Part of a small language model's weights: 4 heads of 32 (1 for keys and values), MLP 128 SwiGLU.
Each number is 500 + 40 x the weight over the matrix's rms, rounded and kept within 0 to 999. Layers, rows and columns count from 0. Numbers have three digits each.

# layer 14 attention value, 32x64, rms 0.166, rows 8-27, columns 0-63
463513448515491511558473513549491514443461467542412509465499436509481539488557486605492459507433486520487484549496475408524566456481546484545527475487547490515498497553507493497535521458504517
546445525443485433428468391431553570569481462494513454522517534424527523560545483472523520509483502514492491487503494507493455489476545444513470507504491412540531443494554564542472538471465406
496548513478462500507486483550562470483430496469540544478555569528556522479512484534488489516499514554533541454507443497519467474555525464495470533503496473460467489455565514453479471526520447
456552529539442501584574544501496426531423493486528512507520482572467475467504536565620523473466450475552432488474520510536536428532529552478567522454562509429504479530449497574558550441485540
461565499536499489547449469459496464529526504469504434460484469475485509429499508398526490473467487487507497522468497504509522568481482461514439506502527550430527462533541504556472483521491510
460522481464476502479532563556488434456550485534525523563507514474503438540461536501593587415450506570493563448462508491400529541559458533533522546509516525506510581559533487519555526472541451
523525429499529463472503545514435557527517504469508450473507443512493420426481505575450471430543571478449518444465453502522577494526453587450499511480433477466517441416527521535551511469436553
435439498430473566469493496493519520515558531503498478547481490448542453442462487553541511525509481453487467498468512465558556453500442520506482513511498488511491491473519507535424516518459486
454520498456542488535500582529419618534503518538527547422527514561568519494440440521494566470508513510454456447519543466500499514536487480492555579511525467502526459495456476489479466460547450
497466424446514476542481434437571493493438489584472466478451546503468523446626508568475480520448523536561476509539495555500542506455543501553482493546537496541484546458521483438471491452447554
471479513564569470492558424527528479509517506480496500444510552532513527547410565515458497524513471479558480464489525495506421587460461546528471458516529486557497547444543501540514509547462478
510458479463523534460447529483492536461505489493532491495542496434527539418536541452462444541557486441440507431511511513495468480538590541452466576480525555517507549490449508514538551513460488
491522530544556463464490537440482542540452522545590521550484523462469460470483501450485419524546553510459511571492518486419526503484529487445504477452509484588480528479514528451477480438499476
479442478482551484515454467518499537473544568480501563472493579472517488486554452443553503472444492590511484473475520458517448444523544528480495509486448439470509486472514441484521429554491520
461454549556521457433514502554528530521454454465526524506543514526573492471573490507516463508478508483445569563390508475554512578526451536428533526513501462528508452530453490511510475509476530
466473424460487427504522581498481551439533478460472483533493545450482515529507487532496477483541530532417449479461478530458496443507474511535475535458524445451519489482457440495496501453483435
495524471497458471538540459513461478469480496485451479500445527480501443466517415482501497509502519514496468558487552509488501500564510451431455575539487518502507560448495516484487510484450499
490487463572502508516505567537540526480502472551518490510455458496471401523480525521413493534471464456531469497451525493407516443510499415444549512504411474437523563565465476564511464484501499
455509543525491504508590465463492431484492396496453528395466458478572545459525471479465529482549533488536450489452540536496428436478439503540474454492481574494543533495485480411480448474537518
500503493482457455472362474439498496471465525541483496495507520515463508489530515469454472472508511466503539501499545537532506462564462524547471464528481430545501588547459476546489500545463448
# layer 14 attention output (transposed), 128x64, rms 0.161, rows 8-27,40-59,72-91,104-123, columns 0-63
539499515606507482508470550455568489463460476464467420433509513549528476397476643429488596515430529477510557519547438440453538515497441517475503437502449511448518517510458509518524505462538543
517559525479556474491493495523545499507540556544451439472534533449526417510517511468503464525451539493518479496478435503495536444459487483560424558523536540530481497484502483473531543501490518
446478518521514477495460416544473462630485503552498447541515500522458565494522495516466515512511454503478522484485458525508475504532513533542561451556471507503490485499435477549458481573525513
528436439442456487562431513494513456454562437481517500578552481488498470451481482490529542508481526472507442539588445508469467499527531452524489446539516477527451492574460465504542538472429490
473519445473481553536499509475496488466520474444453526506522472514479498587534504513582576524517487475516511544536461476480453493474560501556546518498444531515528533470491473495482542457428525
520439526532532491461451528527418542477422534430457426499535524501459516528526474507467538425536476475472447513556580496573447535511584522460504460534444530444566542523495481541521559463503552
470541520460542558438523460526467506499552539525464459529490564431503503490516509421488524460437460464463515566474501475515557487492462499483495486591528519532519503477478462542500419490514500
465551422510510492448498497477461449447546510515537457481523567437573498479503524483552415523446523508487522405497510486521461541533505510496506513515511466525459437541558473484441458452463520
466523511550497489400455510443515561503494493498490477468461557528446480489521494496474530480546572541531477500506472492585489472520565524486479547585616547451468446516494513461458602477527485
527505512473507546459484457487604538457486485407487452484520490543542457466501551461477464469501551563493500540479460382449483492530443504477459410500440517428491529479504550487516452517510440
573444507569510597480418426501501505473486488515538558533453413512457555467469423546469558490511403517462531485504481487541527497503440488500546500515491477494453497471535493474486470570539496
460543514580513490515468518514536455503448497514477549522484492541440561467468532517504449525456536470550520466524418545540456492506428540515533473470446477468519528445502527479423537513514537
462532497440484509470495456499480552475492470477522435484530588525488525488482499465536540502517517530482553479447457455503435499487447556579443514465541492396563483485461540510538552547499556
463454496493538445462535501511528441492549474476468526484517459522500499533525467527469494488594524516516550467423410562527552540544558499572522483553524527498470426527500563430526423435497448
557522531478494468536484517513626421492488545481505437508505516498519454550504550486459528508419567496542559490459462582516533542502471556500460511476519504498520522503607507526430526501450507
548490489460557527527501506448445558490496485470468579491526486483471449552488432409526534503456519490515500588468484504534532433570527567478557440486480527473542556587486511385540568500486513
464495569454488530468473487468597548464525553520485526466434521450546588526520423464471504501501452550502529447473512569517493462464569513462451456482493501430522414523492436496482491542444503
505474518449480538482560517523521460483518512500459469545503508512556465511516428447469520466444497456460491473547587533500461538506539581497480479562504459488437486534520495449449498431443442
520518417495494530542499481487582557530496518551509452540434498485534546438511453486503400449513512529505527502502450485537448501546581487501582456454483495464570501553512564498481479474487469
478512504409512464473506507487517465484483525514468428497480473479484452537570467542495469502441424517490476415425576430540548542542497466497464495549389449520485577528553473505425520512492642
453461496511523483546538467541513486470469484541473518503558538475517477554525431557534492529467507408549455526593482527505476514466464499494524482513598472558476534532504461561468509539522552
518489485537495542497456551554515511493481486524475575492469528534507482413490543553434485502585464484463434508497518519529460546531524504476549467450473469493492478517536461547492407530441461
461506472566543528430525539526470525472486492488475575424564403454466533534554487539477473535431483453462430482481496487514477524458464545477453515481497493548504471541595547498477500462495480
439570586505559482507520526467417511513508487517565455464533537498445463514521524473437526455428502481562496504455472433486507494529491468479491515528496471510497494497510528505459486446481471
484559439488483530414543474492533529517491568531564471510501525484561529455551502511475442442547528513546413521522520488498514525476492566466465505533521475487475503499582507484499518510601475
457566500567497517517534489495516453539496527514479613549513467549429459500547518492496475479504497494503515474422433557535447512536484515542492534529529503468510546582497566480485478494441535
488484569498515444486458592467578549465473461521535556508482568499521578502412496598557542521448486556444609459597439536501463554477529535523464539547519477528469450409496478434549545558501461
549450503510494482548484466532473536515481541562488533501518492435464458505444423547526527488490505587562456487498498558484487471476462568470515487590515493514576471487526537492442493500520494
465549514472483498503474462467517440587521505458486464628500492476538500555497523480514458456449482465424533556557456477505470488520489473483488484423407486512533444528521581485542465478545483
544497492574530529478545517478393450474546465510457476475492506498436475505482471583532493475469485461517500520493488567568518560509443492505447530515524449512535507588440543516466473520560526
423526456404464457518529495499503523471543502461472372485509515495544478527520533474464493501504538542550452497529485450516487435518618503543607457465502549513464479562529451561526511450464470
590502560513527506486546533505517543422541460521522475424483568494525506450448381478569516468577555581572605473473522588485559482499539489441524512429473472443450494479482481494554438536457514
527438549535477528504415516489513527449557464427489508478479460520539535513447586488468458537498510527486536479552580568478528523468533506491633468472436536485530539495484491456559537499536487
539502470504545541536592509529545542467504529507448501532507505497474477469508540428487512478448463558504534448525476457554521486467480523485482519418472489490570578396502488464488558501510492
509512463516475534539516521436518552499479557571506532456516477486527479503532485519479453456520479452509432450525479452527446515469534478493516516575546573568477450454378481469484489472455490
510481479578477421499517578497529458498496491504480485513449444497529505452450514555473514520426477429518518459575565493524468506476457528508517480464505437501481443449511504482476504551473499
475527476591529457496526570485432460494567463491523430475581527545510445478462481616559428469431500459510484541452564493489527593493521462467543485500582469580491515450489568491446456438516485
502452526454537509526422437483467515487407457468476468461487480502461480503447533522475457518499612501502580479541462499470533526384441422492517540521471542527509436471525450566570462508543479
410511515451497487556506510492394454557499527482484532560512517449500487589533518468472589480523398454483391553502541541547501560480487552451437569484508524491520550518516443544644501512501530
457435516503493540486447557519498556444549440538509514494522560533548526539487468465496517546501560509548555507500491577577521517530549539531430480463479508468475529475456425448585522537518462
481488449475475528498547468464484517476476530596524542474472494488495514494559452513520425459544456535472567449468498493561509452497526490542546612478543471504542489496476526460497474483481536
527427462540522515481539484433462494490477515454525462492548524464446540533494500569480555455529479493507521479515450469475476536502515474438437528481503511478516516501517532490430463426484458
580500540470543443527524552442521480445529551471565486475463505586552462492474533495546458460469464461507517493488511484531573471539455460489499513475473451478577544460484495462495515492487500
498461422452515531514542436535480458539483534525546562513456447512550558551503543482462470506546506503447518447455482446453515486435534553464492530558507490494540488436515493504494544539573473
542487579578508396568476511540492452485429499541494509521469499468510476424472477561471489495430473493532460458493497495530522533506446419451536462450508491507451496508498570541476532504483549
507518454489467554492474488529571500499578464555568550488484490521556493416503544492518482489513561539507516532523510469382525521430495499586495507508502574594466450427484485512510424506534403
504558478518526481558565456515498583532479483470472492516548497526553479473499530548502466507554521460526450501588479521580510411457504495499418479459439528494548507563511524473424564517482575
489509483508481488524497496552523539518550517441514521541494408549488462470506424536541574490514535466481489525558492442483508525512457489524447503464542493510529541513510475590504475574524518
500462468465508507573536516543535471433536534487512486514554561485482525462519523460437512489517456460520468486426501448519519508526490510551441480489508548458544503500531446539541488476503481
468590490516539475567459529519441420528505537578552495533475412483560534483492484484584571499580495484509543462543509522506482467480529516460548551489535490470463527508526474477448579482483537
497465477467447435553447492510527523499421534498499515464540498515499492462529515436550499484612487516506492518444475493508495529457484535408410483476460507441525473541485515504463471498470524
488464537461520447480547512534526494443508497470470506541517538472509479510537553486519444516467464493439506547525559436463487541462452454479451512523550496542535474523492526579519573458514473
538552509519484517551465497481480465483509523538540568511446486439559476474467506461427490466439479474549462568465532505438526466539547464489460569495484480595479509538454520486427444461477448
544513485511486515481494492513563517481471471543566432444461492550440476492482507482516466537497461472530629511486522447489470487516499468501484517419534515457488566521460397517511494564481570
539510542540530507555493497466557484532462398471436516488539469560451539430523507442528496527482479512461481465467582450517465537509429472512502493521411556557488461544526511504500463462557527
481481509507421583541453475504561503559547517460498444509556491509501539475478580539473511416492532489454519464498449525516524530475491464477494532449555515498505479465513519537498449462487452
467493505494475509520501485526512500503510533504526417537450448469450417504450500511541525575487507500505518529500517521457427532539470459468448507568498515468458548489475485499507520517500537
497484491598413490539446520498450499486607535545532503487486515511461497462476541552505444499551441564506437554466492420485525521548578443446536505428521520507502494491470561515527491556538538
559455638527437457406441521477487446453432419504421498405500493529462490480445524526445482534452515503464575460556540536434516477384425507494479517472534510509441428463548443515453511511510514
476523560520479434519495534494472423511414517465497567495464544509445554519472523462532531442515509442468536565518476535441469486541474506513533472451532483449514557436441506566495491479476511
524509532463517557498440527464421491482560545475468504530479459430502452463503535476522536476481537481531486525457511516511502480487460456491499401493515549497508497451499513500493492481470448
462513459494456477564479455470511526499498429459513539558483485503584601551477513448550472441498519552458463466518573526470521466446513509567581481511551534574556361464475497460558601489496482
476510530487446516520535463511593498515449519536514462539437595487547542441475504466510504490519508597536543499452493510466503488535536437480498534566536514469449481489538490502474534466538455
465506524540476520522455471574476559563479552483467473508447486466514470455504467561526486535596516476554503493439560610554520553599522549451578470413465598479417544525546502578498463550510529
547462495487494507491497506503459488543604496445571520443540455506532490582522450471506503566457481461519498471488585504500508497502510561577439463472436456485521461548467487504516424482512442
476515563373430441468457508518463483529488421505498538470513531381526470539443472490497563577512452541515485469562503529428512510516429469488458515456454438499469457499533504517526462492478497
546484523508466440528472509557407472510448517494526515490462382519436449474538483506482531474530488494536484475436568486434449522484479457487503481368527447515483589522499537584494466427443525
434474551436552472476449503445506525531401463514461485446486539475508541552555585481478490544523452451497470575488530491547506456408536428519476531468509522502484509461432500466504553501515490
442459499486476480506499508521551527474446473564530448431489542517480475471480450497490507535532526477523534527471540443497515518450484476515578488488583540522457593468429420600541508479452524
483452493541482498511557485502576541481516489480552564501495545513461492486513545454448511509486524460465499539549439491467546492546530477526519474501466487544540483456469471525481490436520506
511520545524563492507499560510580476504495435441521548540516573554491514484447511503561467541453506474483499489480495472424500517448488471560440566510509500537582486393456518525478484529495515
447499442486452534548461489476444529529473519524520611516537477485472518443495503523411534491505473503487427504479500509526527502548480531513498469513493526546554523502497533537497518489540479
488501431528538445522585551526477438521480508485481478545551460512432511523560440516490504473583525467488467489519444428501546497485502559414480480550545484538424541442533470508441563492530528
506493572452462474495453480456517494499556507478528548508467506506520528491503525538495564518543540505466411501482521502462478493563483475511470518571471493548425472546465493573510515480440470
463477527499479552483497451562482524508511499457532496598407471567508554442474490538553526478599450527531594492475505464538477449467528450505528494495521468469521570422476458523524529567535479
498499435404519503518527487525506511483457502569483551487505566482507533527527528480451543496561479503479482559411508504483488464491469503478462493581487496463519568528453489572475518455554482
516480493475486531513502502516468508477472499519506556484491474524475503492511522430503531455540541485506529485517490427527526495462510528487559516507454531509441537531514501480597546523494510
497545514490599522467506560511499503521501533491485531499544450426478478504534506511538536491516447500491491494494478579506491504591448515554471516537477447492549514500503466460542577517427509
492511439572523478487577521509504505493503538482513538512561467488496449453528500535524488532493536518508528511418454508494465439450510479571452467465473515516507485479495532481488502508492474
493524561475539570536487469514552537521541461467529479573538535458491449490500545464504518553532490487523475494612491480488466486470452504433555510528538560499555497557522464464522477490499453